Each number is 128 + 32 x the weight over its row's rms, rounded and kept within 0 to 255. Layers, rows and columns count from 0. The size above them is the row's rms in percent of the matrix's.

# layer 4 attention key, 160x160, rms 0.259, rows 111-127, columns 0-159
size [161  45  53  57  57  68  57  61  82  99 117 156 144 139 149 158 160]
[[143 136 123 152 177  80 166  80 157 101 177 147  96 179 158 166 125 107 141 166 118 144 114  78 128 145 148 137  78 111 133 155 124  87 112 158 149  71 164 125 169  96  69 156 143 116 168  94  88  84  98 121  89 151 146 141 111 167 156 110 143 115 101  99 188 103  62 151 104  81 100 122 104 106 134 113 116 189 149 157  99  77 121 123 111  87 100  50 203 157 129 127 128 114 134 150  74  99 156 142 122 121 113 203  74  87 129 151 173 100 148 117 143  92 167 108 150 129 122  99 180 134 121 105 111 123 104 107  94 126  43 149 182 169 144 160 149 118 164 144 113  89 128  87  93 131 115 162 127 182 119 162 143 143 132 212 149 171 129 161]
 [ 93 152 114 185 180 169 172 140 143 126 151 120 153 135 169 153  75 142 120 137 142 157 152 147 132 155 110 104 124  65 122 110 150 146 170 171 133 180 149 159 147 135 122 146  91 129  64 100  97  79 186 130  81 174 146 103 131 157 135 141 135 170  79 168 154 155 101 134 151 117 144 146 132 123 113 171 194 146 135  97  92 197 153 157 139 144 167 112 146 111 107 122 103 114 116 163 116  81 113 183  99 121 185 147 111 110 166 179 181  66 152 194 129  79 119 157 145 200 147  77  74 152  76 150 181 133 122 101 108 195  93 157 105 113 106 145 132 193 120 118  86 152 104 163  94 105 110 101 100 119 136 110 139 103  85 136 147  73 123  72]
 [ 70 108  98 162 129 165 127 152 104 136 143  67  69 114 119 154 132 139 161 126 121  98 147 140 145 125 141 139 150  94 131  72 124 141 102 157 156  88 113 130 112  78 118 149  58 123 125 145 139  34 213  93 109 153 180 124 159 103 151 101 113 151  91 113 171 145 108 139 132  81 128  77 125 153 128 188 147 184 112 126 108 164 140 123 162 209 120 139 129 140 155 109 114 118 108 127 105 103 116 123 124 122 173 176  95  85 163  95 160 120  69 140 143  88 101 154 116 175 149 129  76 152 153 188 133 173 111  74 115 225  77 148  82  95 111 160 131 194 149 193 109 132  64 120 108 145 127  78 150 135  90 129 136 106 122 126 102 129 150 159]
 [179 152 125 110 120 103  96 133 156  85 100 128 185 183 124 114 130 122 177 103  71 163 109 100 104 136 120 103 105 174 108 164  98 108 127  53  97 187 125 160  78 135 108 112 140 113 128  96 119 210  66 120 123 133  56 126 116 100 151 129 121 106 136 125 118  91 137 129 146 171 135 161 128  77 113  93 114  89 113 108 152 128 124 146  83 110 151 119 120 157 105  91 150  80 160 145 119 142 113 153  74 146 145 137  85 114  86 154 128 156 173 175 101 152 154  93 167  94 108  94 213  55 140  82 102 103 150 170 162  37 173 151 165 141 124 156  68  77  95  59 126 127 165 139 127 124  97 124 129 114 143  89 142 112 150 165 150 102  84  94]
 [168 115  98 129 134 122  79 115 175 144 113 158 174 206 137 103 178 131 131 110 118 159 154 167 159 102 115  98  98 106 172 136 129 143 168 125 157 153 115 180 117 139 136  98 124 141 137 140  63 176 123 135  91 107 109 136 156 102 115 197 158 121 130 168 132 123 104 102 195 130 160 119  55 103 120 122 158 102 123 104  95  92 126 134 127 109 136 140 148  87 109  92 116  82 134 179 111 116  85 163  90 137 160 178  67  80 118 122 149 116 147 161 128 102 113 103 140 148 119 121 253 102  95  92 179 171 129  74 164  67 157 147 118 144  86 166  99 144  90  59 115 166  99  92  89 129 108 112 137  81 127  91 116 125 135 187 118 113  89  62]
 [147 108 142  95  80 154 164 131  84 121 126 126 109  84  96 152  42 129 106 140 132 102 143 143 223 117 167 148 111 167 109 121 110 116 138 187 132 118 106 118  90 115 166 148 181 102 173 179 177 123 137 141  82 130 128 142 153 126  97 114 137 137 174 119 106 101 190 126 123 143 173 138  89 118 190  67  99 139 155 143 111  81 172 178 124 127  67 122 130 139 147 166 143 171 105 117 140 192 142 132 176  84 131 124 137 196  68 129  67 110 160  97 148 148  87  95 121 135 113  90  94 131 148 153 151 161 100  78 103  90 120 108 111 103 212 120 170 123  81 136 153  96 112 110 126 114 225 138 112 140 101 117 115 170  97 157 126 167 161 133]
 [162  99 175  90 112 162 147  90 136 104  98 122  75  76 111 194  49 124 142 141 123 139 117 129 131 142 161 128  94 168 104 119 115 108 104 151 105 131 111  83  74  86 192 148 146  84 131 122 189 208 109 148  62 152  71 144 107 114  83 150  90 161 149 101  77 127 156 119 146  90 154 121 103  47 132  89  87 166 133 111 121 107 167 183  82 137  91 147 112 131  98 163 137 168 158  85 117 157 153 119 141 151 144 144 153 186 136 163 117 114 156 167  77 183  93 105 114  68 131 126  62 115 158  76 141 105 118  95  90 106 126 116 124 120 147 126 124 119  55  87 158 129 130 112 140 142 169 125 163 118 130 111 153 187  80 150 136 152 149 161]
 [163  84 137 108  98 165 116  74 115  99 137 173  97 176  98 213   9 106 185  84 170 158 121 180 122 112 160 137 119 122 124 152 119 125 104  98 106 132 112 128  61 150 130 132 217 112 123 157 156 202 144 111  80 109 104 154 138 150 110  94 140 111 148  82  63 143 105 128 144 164 173 136 110 106 117 109 113 141 139 124 173 109  81 141  76  95  35 146 138 149 115 127 177 138 175 114  97 137 111 127 115 147 111 162 123 159 103 118 138 121 145 168  90 171 130 108 100  47 109 115 158 111 155 114 127 144 159 120 104 117 137 125  94 134 151 118 140 123  64  73 126 119  94  99 147 167 136 122 207 108 158 119 124 106 134 147 138 155 147 166]
 [105  73 177 103 109 150  96 184 154 135 131 116 147  73  88 141  91 125 129 146  75 110 114  96 168 141 152 174 109 159 133 161 115 115 139 140 142 103 104 127 133 108 197  98 117 113 166 139 126 139 136 115 118 116 108 130 162 162  66 166 113 100 187 113  67 119 165 114 108 173 112 150 111  26 134 114  82 184 151 158  79 114 135 105 155 109 125 123 106 109 119 162 176 192 101 112 118 145 105 163 113 139  89 132 177 208 113 157  57  96 179 114 106 127  89 139 116 156 144 122 122 140 140 107 100 167 109 108  90  80  66  97 173 158 144  96 130  53  70 130 121  67 135  96 125 134 172 107 109 164  83 127  83 138 167 162 142  80 116 136]
 [142  99 126  92 107 124 162  88 137 117 148  96 191  80 151 135  35 100 235 170 169 118 144 156 188 180 110 152 156 150 120 155 138 124 126 127 124 181 138 121 114  61  67  83 113 155 137 110 121 181  96 120 144 129  94 161 140 107 176 104 106 123 160  42 121 148 119 119 119 131 142 152 186  54 129  87 118 129 168 162 153 186 119 162 117 101 115 119 148 144 131 166  94 137 119 149 169 151 128 111 153 138 158  84 120 107 140 163 130 115 158 143 109 140 209 119 121  81  85 133 141  80 154 116 137 101 129 142 129  77 109 125 108 112 152 167  83 172  96 129 172 122  77 168 100 185 180 165 107  92 124  95 110 109  83 107 121 114 111 115]
 [188  53 156 114  98  95 137 166 136 134  87 159  74 114 134 138  96 142 156 165 136 135 151 128 150 122 141 159 107  66 157 128  61 148 110 179 106  76 115  90 118 158  36 146  78 122 113 115 173  81 139 144  91 197 138 195 138 111  96 151 147 124 128  77 149 116 107  77 130  37 133 135  78 116 131 155 157 127 152 121  96 170 144  86 200 181 143 147 136 111 158  91  97 155 172 100 119 100 185 209 142  94 112 100  93 142 139 120 111 164 128  86 170 135 144 128  97 142  73 135 157  60  98 122 131 140 162  89 141 134 115 108 116 121 130 129 124 136  98 152 158 168 141 139 104 136 134  72 163  95  88 112 147 142 122 134 123  75 132 142]
 [132 169  83 132 115 151 142 139 133 136 109  87 141 159 134 121 125 113 110 158 121 113 139 107 137  91 156 148 113 203 116  79  86 124  95 161 160 141  99  89 132 130 154 133 145 127 101 178 101 154 148 116 134 119 149 115 130  53 107 114 150  73 163 130  64 155 162 139 110 138 107 180 103 110  97 178  91 102 117 171 141 143 198 130 135 126 132 110 162 100 164  90 156 131 144 146 216 113  97 127 122 141 154 186 142  46 151 128 128 166 143 150 182 118 137 113 163 143 142 118 150 139 146 179 172 152 134 127  90 123 154 155 124  87  83 139 118  95 122  43  50 160  84  76  45 139 119 201 108 195 157 134 141 173 121  79  95 124 173 149]
 [129  63 107 133 170 138 125  74 161 183 131 136 159 128  80 171 142  76 118 166  81 145  46 117 160 140 126 122 142 165 144 121  73  57  89 123 135 159 170 159 147 168  74 172 163  99 150 103 119 138 134  86 106 108 160 153 192 146  96 108 102  96  78 133 123 162 112 203  96  83 127 187 108 124 125 118 120 111 121 135 122 132 147 136 130 164 125  92  88 151 100 129 133 110 139 107 188 126  87  83  97 197  74 133  82 148 196 116 149 115 141 120 163 147  92  98  94  86 180 145 122  75  87 159 135 175 154 148 116 143  82 105  96 130 135  46 161 134 104 101 164 154 153 112 151 157 134  89 158 118 128 105 143 125 132  78 112 156 120  87]
 [174  94 132 123 159  97  83 131 110 132 134 119 103 145 112 101  69  77 142  82 163  83 105 112 139 155 161 143 121 121  98  98 127 108 101 129 128 201  80 120 219 145 187 174 142 132 111 187  92  96 127 142 187 117  94 178 149 135  83 140 162 164 107 113 124  66  84 141 152 158  83 133 133 151  76  93 153 108 160 147 162 132 118 109 167 134 145  80  89 149 171 151 182 101 141 144  94 142 116  92  98 149  71  50 112 147 156 152 129 132 166 133 145 153 107 107 118 155 151 141 173 111  65 165  34 166 129  89 131 102 147 152  65 111 119 157 125 147 148 123 129 100 159 160 125  51 137  71 147 118 144 101 133 129 154 143 107 132  96 165]
 [146 101 156 141  98  85 149  92  82 129 142 154  98 170 112 100 146  95 115 167  78 116 164 126 150  57 105 160 125 108 121  71 113  96 128 184 120 149 135  89 153 116 130 132 127 129  45 159  98 180 140  74 104 131 138 132 147 127 167 112  98 131 133  79 145  63 153 164  67 148 111 165 109 128  95 169 175 123  88 128 166 125  93 178 158 130 153 139 110  45 151 154 181 110  79  84 136 129 136 134  61  84 103 156 157  82 127 129 159 106 143 176 157  52 148 116 124 152 149  94 146 181 166  74 122 109 122  85 135 111  92 129 103 161 105 176  62 127 127 112 117  88  99 101 130 128 138 130 180 114  91  82 156 130  69 109 119  90 105 174]
 [153 102 102 105 165 112 117 154  57 158 171 119 119 166  96 144 156 100 182 144  55 104 168 125 130 127 149 142 159 147 139 104 103 135 122 124 217 164 121 122 171 151 153 108  95  96  91 161  98 132 153 135 101 188  91 215  90 109 119 112  90 173 122 130 127 118 162 146 113  90 112 151 153 163  90  89  73  72 150 110 103 109 118  79 162  56 121 146 193 167 149 173 166 198 150 136 154  84 109 107 152 125 114 167 105 143  94 114 127 123  83 108 116 147 150 111  87 201 138 105 102 123  96  98 138 137 156 148 152 142 141 137 138 147 164 105 137 149 114  53 117 157  90 165 104 105 129 120  97  66  92 140 112 161 137 177 153 160 127 192]
 [130 151 177 135 119  74  21 127 137 136 184  64 155 118  99 107 152 136 169 109 136 123 115 135 145 178 131 161 111 158 181  83 158 148 204 163 120 173  95 152 124 160  93 135 193  75 127 125  89  95 169  48 134  73  95 113  89 124 130 183 115 102 158 104  78 133 130  99 168 104 140 140 120 131  99  88  79  81  87 118 155  79  76  96 131 107  71 163 125 114 157 137 132 107 136 123 162 127  80 131 124  84 165 167 165 137 105 136 113 145 107 129 119 110 163 180 104 165 143  96 132 157  64  97 105  88 137 115 124 211 102  90  95  76 161 101 132 115 125 144 131 118 136 121  83 143 102 104 138 156 105 158  94 142 161 115  94 116 129 131]]
# layer 4 attention query, 160x160, rms 0.264, rows 112-127, columns 0-159
size [ 45  47  62  75  78  62  58  87 131 131 143 138 136 142 143 142]
[[102 119 139 183  42 150  87 139 131  73 139 137 128 160 148 120  94 140  98 152 121 133  86  81 134 114 137 149  66 144 104 132 116 121 128 126 118 181  59 166 106 154 138 147 113 160  92 117 131 147 126 144 102 125  89 139 145 149  96 118 119 128 121  59 185  56 134 107  89 109 127 140 172  99  78 159 101 100  93 107 135 172 159 106 166 135 127  64 128 117 166 110 153 140 154 130 125  23 167 171 170 147 150 142 152 140 100  71 122 130 157  74 185 150 113 106  58 112 124 115 138 103 147 115 102 119 156 119 129  79 159 145  91 146  88 122  95 138 160 161 163  71 136 152 141 143 165 163  63  98 157 116 180 193 130 105 170 104 191 108]
 [147  87 151 136 185 138 163 117 126 114 140  91 112  99 156 152 176 123 161 114 168 161 120 168  88 157  89  77 149 156 131 101 138 141 141 149 116 101 132  80 133 125  70 135 131 141 142 150  82  93 132  93 146 156 163  56  84  88 125 156  52 133 110 150  91 166  55 137 125 173 151  87 145 173 124 162 122 139 155 154 148 106 109 160  79 109 145 165 105  97 103 123  96 148 102 114 123 189  74  58 153  98 121  84 194 108 171 181 111 155  82 155  57 100 104 130 139 190 156 135 113 141 115 137 162 139 151 148 107 167 114 139  88 129 107  93 137 159 166  86  67 139  82 135  86  70 102 113 160 144 124 143 101  47 129 112 163 157 142 144]
 [129 178 135 116 119 134  34 132 184 155 149 160 140 189 127  94 101 166  79 118  89 167 119 108 165 134 168 151  82 127 129 167  97 124 162  73 158 155 114 167 146 148 155 125 143 141  68 123 189 130 119 166 127 133  93 162 140 157 165 141 157 102 154 141 140 109 178  86 105  40 123 136 126  94 119 161 103  76 126  77 130 136  90 129 159 138 102 118 104 142 146 128 146  90 129 137 116  55 158 200 108 173 113 148 110 143 110 113 143 108 160 115 150 186 131 110  78  79 110 116 167 147 156 137  84  81 156 126 150  50 155  89 134 159 146 164 146  62 124 180 121 104 192 139 117 198 128 132 125  91 124 123  94 157 164 138  82  98 107  97]
 [134 146 158  79  76 121 158 104 140 134 193  88 115 107 107 138  95 106 114  97  92 168 103  92  62 151 148 155 125 141 149 148 108 142 123  58 130 143 169 124 124 201 188 126 144 132  61 148 162 155 139 159  91 180 166 165 106 135  89 145 150  84 138 109 180 139 198  77  88 119 107 170 105 113 127 137 101 100 180 125  67 126  92 137 152 114 163 135  91  97 180 110 140  76 132 129 110 124 162 183  95 124  83 178 149 109 144  97 136 113 117 204 109 188 136 121 110  89 157 131 160 127 124 136  99 106  97 154  99 117 128 109 118 182 154 142 101 104 175 138 125  74 213  92  88 152 100 172  90 120 103 123 136  88 189 144 107 151 122 123]
 [107  63  96 161 136 138  85 130 138 107  63 150 120 127 181 106 172 160 150 173 153  83 141 150 174 124  80 141 129 103 109  81 159 145  86 205 129 103 102 129 125 127 108 160  92 108 195 135 143 108 142  89 196 100 113  89 159 128 149 134 118 180 123 123  90 131  47 160 153 159 162  71 128 165 112 172 141 152 109 152 115 136 155 123 143 117  92 109 153 143  59 143 118 206 134 135 104 115  96  76 144 113 138 101 117 114 123 141 148 179 136 120 131  50 101 176 157 159 118 150 133 106 107  94 134 150 141 138 144 140 101 151 137  74 121 116 126 156 126  86 150 171  39 155 161 103 156  68 208 128 138 152 110 149  63 165 135 115 155 121]
 [123  96 115 158 132 144 117 102 138 138  62 111 122 119 146 104 183 191 155 141 117  74 122 142 180 155  58 114 141 119 141  78 177 130  56 218 134  61 165  97 142 125  96 150 104  82 212 133  96 103 119  93 182  93 100 104 135 124 161 141 147 188 109 135  96 117  68 156 144 151 176  93 127 185 129 155  74 151 102 197 121 141 138 152 171 114 110 106 159 138 131 123 157 145 114 111  96 143 130  42  98  92 117 105 129 152 128 165 132 133 108 101 118  91 109 194 158 179 147 123 100 102 108 115 117 153 113 137 136 132 132 116 144  98 144 124 131 154 112  99 107 148  77 141 114  71 155  66 192 123 127 167  80 141  82 140 149 121 144 142]
 [136 156 110 117 106 161 101 108 111 108 127 157 150  72 138  97 187 153 125  87 126 127 157 162 165 124 127 127 126 150 110  84 169 124  85 213 179 133 157 145 123 131  84 126  61  99 191 183  68 117 126  98 188 145 136 145 159 159 171 155 137 148  84 139 127  83  94  85 162 122 167 127 103 180 148 160 105 101 108 173  56 102 112 124 209 109  89  98 119 171 132 121 141 108 129 125  69 166 131 102 127  52 158 131 151 110 135 131 142 191 147 105 160  99 129 151 141 140 162  79 108  94 136 138  76 127  91 174 154 135 146  91 132  63 125 126  89 182 134 123 118 137 108 154 107  95 105 105 137 113 127 155  69 116  79 112 181  96  68 114]
 [143  82  72  68  70  99  81 126 131 156 115 168 120 134 130 180 114 137 139 138  83 114 144 131 183 145 112 143 155 148 145 141 113 130 127 150 135 110 118 129 109 117 191 141 132 127  81 183 178  94 193 180 165 108 127 170 167 115 184 179 161 115 167 128 120 129 118 130 155 133 173 108 112  96 104 123  91 139 126 135 135 175 147 138 101 160  92 121 143 113 145 174 117 151  95  79 147 108  75 126 158  98 154 152  86 135  71 156 151 116 160 145 142  42 145 117 155 116 128 155 117 139 156 145 134 153 134  59 131 113  44 170 101 168 138 163 142  78  96 116 165 181  73  75 158 114 165 103 125 175 134 123 107 146 150 193  30 130 165 137]
 [133 138  89 133  73 124  79  78 185 121 136 129 138 106 137 158  35 160 125 120  91 111 120 135 118 184 126 136 160 142 134 123 143 110 121 123 151 153 140 114 146 158 143 127 126 103 142 143 182 172 171 188 102 171 121 134 183 163 180 146 188 146 143  53 150 167 119 105 100 134 150 103  89 166 114 134 115 110 100  89 105 211 241 136 116 127  57 107 164 115 131 202 119 168 142 128 108 130 153 145  78 101 154 173  64 145 113 134  91 127 182 103 159  89 161 134 135 122 102 125 105  90 166 140 154  83 134 137 107 102 113 157 109 152  94 147 116 111  97 145 152 134 173 119 127 170 167 119  90  92 149  85 130 170 123 165  72 102 153 100]
 [161 100  84 135 172 104 122 168 114 115 120 126 133 140 140 157 134 138 171 167 129 146 142 137  98 170 111  88 190 105 144 102 129 131 165 142 143 109 153 146 158  60  39 127 109 190 147  72  77 126  98 156 127  96 135 120 115  79 149 142  90  98  73 113 114 132  98 119  87 147 119 138 183  97 167 185 225 122 118 115 138 184 147 107 149 128 192 148 138  95 150 159 136  94 103  99 169  77  96 141 133 138  89  95 134 135 185 180 147 153 121 114 107 111 119  89 197 135  63 160 142 133 114  92 100 146 124 125 113 166 111  82 139 150 123 140 121 220 168 130  84 123 113 225  91 136 101 140 106 175 117 101 154 147 100 145 128 112 122 143]
 [151 141 127 159  94 104 172 166  47 146 127  79 150  88 156 128 123 147 108 161 121 179  96  91 142 105 119 155 165  59 126 162  99 102 116 144 191 128 113  90 164 108  54  94 171 141 147 144 129 175  99 102 165 145 147 125 111  77 145 147 109 136 175 116 133 109 149 172 114 111 124 135 183 109 129 141 105 113 159 182 161 120 121 109 148 141 205 102 145  88 121 111  49 124 157 139 156 129 102 204 156 182  86 119 114 112 113 151 150 122 126 100 152 102 141  66 129 151 134 109 131 142  73 136 159 131  63 110  92 154 133 121 139 158 148 136  84 102 142 103 139 100 130 211 142 146  99  89  88 175 167 112 160 117 191  89 205  79 143 128]
 [122 127 169 153 143 169 165 130 116 131 122 112 126  89 125 118 129 136 182  91 110 173 132  86 125 101 146  95  85 131 155 105 112  90 151 168 155 126 158 158 153 114 126 161 113 175 186 141 174 150 181 112 122  95  53 127 121 117 132  87 136 128 126 125 106 161 104  91 147 172 159 124 155 152  75 157 162 115 128 102 173 147 139 116  91 118 141 143  90 180  92 151 125 112 146 111 140  99 151 158 114 199 101 126  65  87  58  36 154  67 112 188 123 156 115 173 135 182  88  73  85  77  88  51  90 169 154 102 100  84 123 150 153 167 107 155 134 128 163 113 122 125 104  57 140  85 158 106 129 138 157 107  87 142 105 124  97 128 102  70]
 [161  45 174 119  87 139  86 104 116 126 137 114  81  84 124 159 114 221 147  56 139 151 156 152 144 121 134 138  68 146 157 159 142 145 124 114 128  72 138 118 119 152 172 128 123 101 155 131 137 151 140 174 123 121 125 125 114 175 137  96  82 139 195 178 154 142 134 126 112 126 117 103 113 144 135 107 137 141 132 131 118 118 169 153 138  84  94  81 127  65  78 105 115  89 136 177 112 162 103 117 105 107 144 106  43 126 123 108 120  82 111 141 152 126 140 134  57 135 136  66 102 147 101 121  48 122  76  83 165 107 164 103  84 144  62 130 158 165 126  98 128 166 148 130  88 129 209  95 172 118 101 140 125 155 153  76  84 144 181  87]
 [159 170 130  70  97 115 173  97 118 116 157 115  89 127 168 156 128 173 110 126  95 165 139  81  87 153  85 149 172 146 150 135 106 174 121 218 185  68  96 182 138 157  67 140 133 116 106 100 137 139  99 140  79 102  96 174 150  75 142 148  75 114 212 191 184 139 126 149 112 150 129 144 153 163 155 166 162 127 119 165 145 155  80 118  75  89 129 169  84 110 144 136 180 140 103 111 122 174 103 127 160 129 158 129  85 140 158 172 136 105 113 131 142 122 125  72 157  82 144 163 131 126 117 151 122 110 118 118 126 125 169 167 100  93 117 107  47 110 134 171 152  54 103 161 124  83 149 106 191 142 131 160 102 124 173 103 112 133 109 140]
 [142 146 117 221 111  72 125 172 128 134 116 120 118 158 182  66 198 140 135 115 112 133 139  92 103 179 172  96 110 151 139 113 105 126 143 111 126 193 149 146 163 136 113  92 145 168 116 101 122 155 137 141  98  67 175 188 162 165 104  99  89 158 150 128 135 164  81 179 169 161 152 126 100 158 155 121 142 158 156 138  82 112 160 174 154 107 203 124 172 128 135 124 147 104 189 122 155  67 166 107 148 114 205  76 120 143 100 159 134 111 144 171 152  90 110  61 110 118 132 163 125 192 125  75 108 109 189 133 130 138  94 149 161 129 153 150 132 148 127 164 123 164 161 117  82  82 128 147 127 124 146 122 104  76 202 110 113 149 151 156]
 [152 134 122 113  98 149  84  83 136 141 101 119 113 109 179 111 104  85 146 120  93 156  93 171 108 125 111 119  93 142 197 125  85 151 148  91 175 102  74 188 189 104 110 147 142 145 106 174 135 183 162 128 158  81 166 166 132 123 150 124 108 162 117 179 117  91 142 167 158 140 137 139  43 115 104  82 116 149  99 154 122 121 133 121  91 242  69 159 197 125 143  93 120 178 130  88 142 129 162 129 134  59 127 107 119 161 145 143 117 107 129 113 161 125 101 188 116 136 117 118 105 178  93 146  75 185 140 122 122 149 111 107  93 137 119 148 186 132  96  59 119 100 136 145 109 171  84 132 126  97 137 156 173 105 177 115 186 173 126 143]]
# layer 4 attention value, 160x160, rms 0.349, rows 96-100, columns 0-159
size [107 118 113 107 110]
[[141  95 126  95 165 175  84  61  97 121 148 164 127 200 150 159 133 169 133 153 139 111 128 154 112 103 114 148  88  92 125 147 110 149 163  70 122 132 182 107 177 152 208 153  92 105 108 143  71 144 135 104  77 124 146 132  77 121 129 124  92  92 131 141 127 135 178 109  86 165 141 124 111 125 154 174 148 107 120 132 142 145 125 184 137 101 101 107 137  94  55 121 112 184 182 143 155 168 125 128 141 146 111 137 130 156 124 105 117 131 105 162 138  84  93 163 196 144 104 126 101  53 112 133 150 102 216  98 224 157  88 102 117 102 109 146 117 107  85  86  92 144 140  56  80 131 119 147 129 154  90 139  98 136 171 128 132 173 166 173]
 [124 143 147  69 160  66  75 120 129 134  17  80 129 175 107 106 157 126 131 163 171 123 107 116 105 132 145 110 124 106 127 146 114  59 118 150  96 193 131 154  91 121 173  81  91 146 136 180 119 112 116 133 106  97 203  96 143 138 114 101 112 106  73 121 122 132 158 139 182 136 172  88  84 114 128 149 123 162 208  95 157 136 164 164 159 148  74 167 107  84 152  63 142 151 128 108 126  77 139 168 173 146 144 159 161 143 157 125 118 127  88 114 133  79 130 181 122 168 190 133  80  62 124  91 147 148 113 110 119 102 112 133 111 140 175 147 121 127 130 144 143 106  64 146  83 173 150 122 119 101 129  57 132 153 106 107 125 135 114 176]
 [ 91 158 149 163 109 117  92 126 188 103 135  99 135 101 116 130 117 112 141 184 149  92 100 166 132 120 147 129 182 140 133  43  87 102 140 141 108 196 160 106 147 172 153 126 147 145 132  96  97 131 137 189 103  84 135 130 115 123 127  64 125 126 103 212 118 140 136 129 111 172 124 143 153 162 148 113 137 163 137 139 136  77 130 130 133 132 177 136 140 121 137 136 116 150 138 181  93  88 116 165 143 130 105  80  49 119 168  93 124 180 199 130 147  94 116 139 129 121 131 134  63 114 212 132 100  82 112 103  56 169 140  77 163  93 103 100 117 100  99 183  81  79 170 173 119 134 160 152 147  64  69 141 103 102  86 150 133 138  91  90]
 [122 144 175 143  91 123 140 104  93  88 128 182  98  83  75  80 132 168  48 106 126 174 141 132 148 158 156 161 109 112  88 116 175 126 115 122 144 156 170 100 133 114 110  66 142 146  99  89 119  91 101  75 116 106 166 133 201  98 127 125 113 108 190 169 119 166 150 157 127  92  73  88 147  93  48 102 159 103 123 136 103 169 126 114 132 148 180 147 115  79 108 180  87 183 152  95 179  91 143 110 123 145 137 134 103 169 128 151 154 116  79 164  79  96 133 107 162 115 113 161 128 134  88 113 142 141 128  76 118 116 102 170 135  76 145 105 177  94 166 138  70 110 117 108 146 159  99 135 185  78 120 175 125  81 190  95 116 166 112 129]
 [116 134 102 130 118 144 128 114 134 123 154 116  91 135 133  92 137  90  94 111 184 121  84 145  86 186 155 143 127  80 148 138 159 101 120  94 151  96  73 167 112 135 147 131 133  97  74 101 109  72 139 125 156 128 149  87  44 148 120 144 104  86 141 135 100 156 125 169  81 140 124 145 137 142 205 167 117 107 136 140 131 139  71  59  91 141 155  94  75 133 177 165 189 157 125 156  99 164  86 132 115 132 171 122 162 101 109 114 148 174 104  92 164 102 147 121 143 155 210 178 126  83 125  67 161 129 164 131 142 131  92  68 129 108 191 189 107 141 142 124 104 143 174 204 170 159 167 119  77 143 132 106 117 192 150 114 110 167 103  95]]
# layer 4 attention output (transposed), 160x160, rms 0.239, rows 96-100, columns 0-159
size [100 107 101 101 101]
[[142 114 190 207 142 138 160 145 105 150  61  81 126  88 138 143 141  48 127 144 187 149 141 170 109  79 125 143 148 152 130 155 188 135 164 110 159 111 110 188  79  91 100 125 108 120 119 123  78 146 101 125  69 106 126 149 130 108  49 115  98 154  89  96 142 153  71 150 151  98  99 137 151  94 158 141 161 211  87  66 109 116 140 132 175 219 103 176  78  98 164 135 135 142 130 167 144 161  92 202 121 101 137 113  66 111 109 145 127 151  87 106 107 179 131 120  53 148 158 130 156 124 143 165 170 154 143 143 121 127 125 152 125 128 166 104 139 160 151 135 159 143 108 143 108 130 114 109 156 120 119  88 159 106  89 145 151 132 156 125]
 [143 128 149 200 174 172 172 188 126 186 241 114  70  97  92  82 134 126  71 156 124 144  98 165 141 107 196 190  82 108  80 120 145 171 129 135 106 110 146 123 111 130 116 135 115 146 105  80  29  98 124 135 106 145 140  92 158 118 128 180 155 161 178 140 252 142 146 151 140 132  95 134 123 130 117 165 173 118 139 119 144  88 112 102 145 154 152 104 131 130 130 103 156 126 132 125 107 116 120 150 137 135 181 122 180  94  90 103 175  93  71 125 130 126 102 132 179  87  91 120 195 103 107 101 157 111 161 135 164  95 112 127 130 156 122 119 131  93 109  87 128 117 133 138 131  95  69 127 112 108  97 128 111 130 141 123 138 138 170 144]
 [133 108 156  97 163 123 171 120 103 108 129 111 120 159 190  81 127 129 154 104  51 177 167 181  94 192 169 139 122 125 140 129 140 121 165 110 193 110  96 155 164 111 116 138 149  49 167 147 145 150 123 142 184 130  82 132 160 151  67 110 157  60 116  83 152 147 155 148 148 118 106  20 124 153 137 190 100 177  83 158  84 138 156 179 129 142 137  76  95 122 150 111 128 129 141 104  97 126 117 104  73 144 143 181 141  96  71 128 132 111 158 117 130 174 129 160 171 100 181  93 152  85 106 151 121  68 140  81 153  96 144 111 122 183 111  89 151 145 104 132 126 153  91 124 109 100 166  90 113 126  81 132 103 123 162 114  90 146 141 103]
 [133 158  93 127 154 115 113 159 145 113 106 136 186 108 168 102 155 108 141 125 125 101 106 154 131 112 154 142 130  32 170 143 110 113 120 153 123 111  94 127 121  29 102 117 129  84 186 130  78 104 180 143 139 140 159 165 152 168 153 159  76 122  80 203  88 164 119  36  81 139 154 166 148 103 145 153 152 175 104 214  99 125 112 147 134  71  84 160 142 146 131  94 107  56 111  91 141 141  78 124 167 139 159  72 144 140 153 112 122 129 103 105 123 114 172 113 137 207 117 129 129 121 128 146 169  82 129 152 151  74  84 135 125 144  96  91 163 120 126 144  87 126 159 112 117  83 122 105  73 137 124 115 133 113  65 145 132  96 100 156]
 [132 126 152 139 191 106 108 157 138 148 124 120  86 142  60 155 104  83 122 127 193 124 114 164 183 126  96  93 109  82 116 160  80 152 157 113 185 171  97  91 123 127  88 155 105 119 142 122 159 188 134 112  97 136 119 165 185 115 126 140 122 109 203 134 139 214 118 108 123 123 158 121  74 136 103 119 130 127 160 127 141 171 130 115 119  84 110 160 108  79 121 154 169 156 115  84  95  49 146  60 149  85 171 149  88  96 110 125  77 160 155  54  84 120 130 142 166 105 124 108 126 155 110 151 142 121 154 136 170  97  92 119  63 166 139  87  75 139 145 135 127 112 124 129  90 119 133 154 173  98 169 172  77 111 131 150 171 114  46 149]]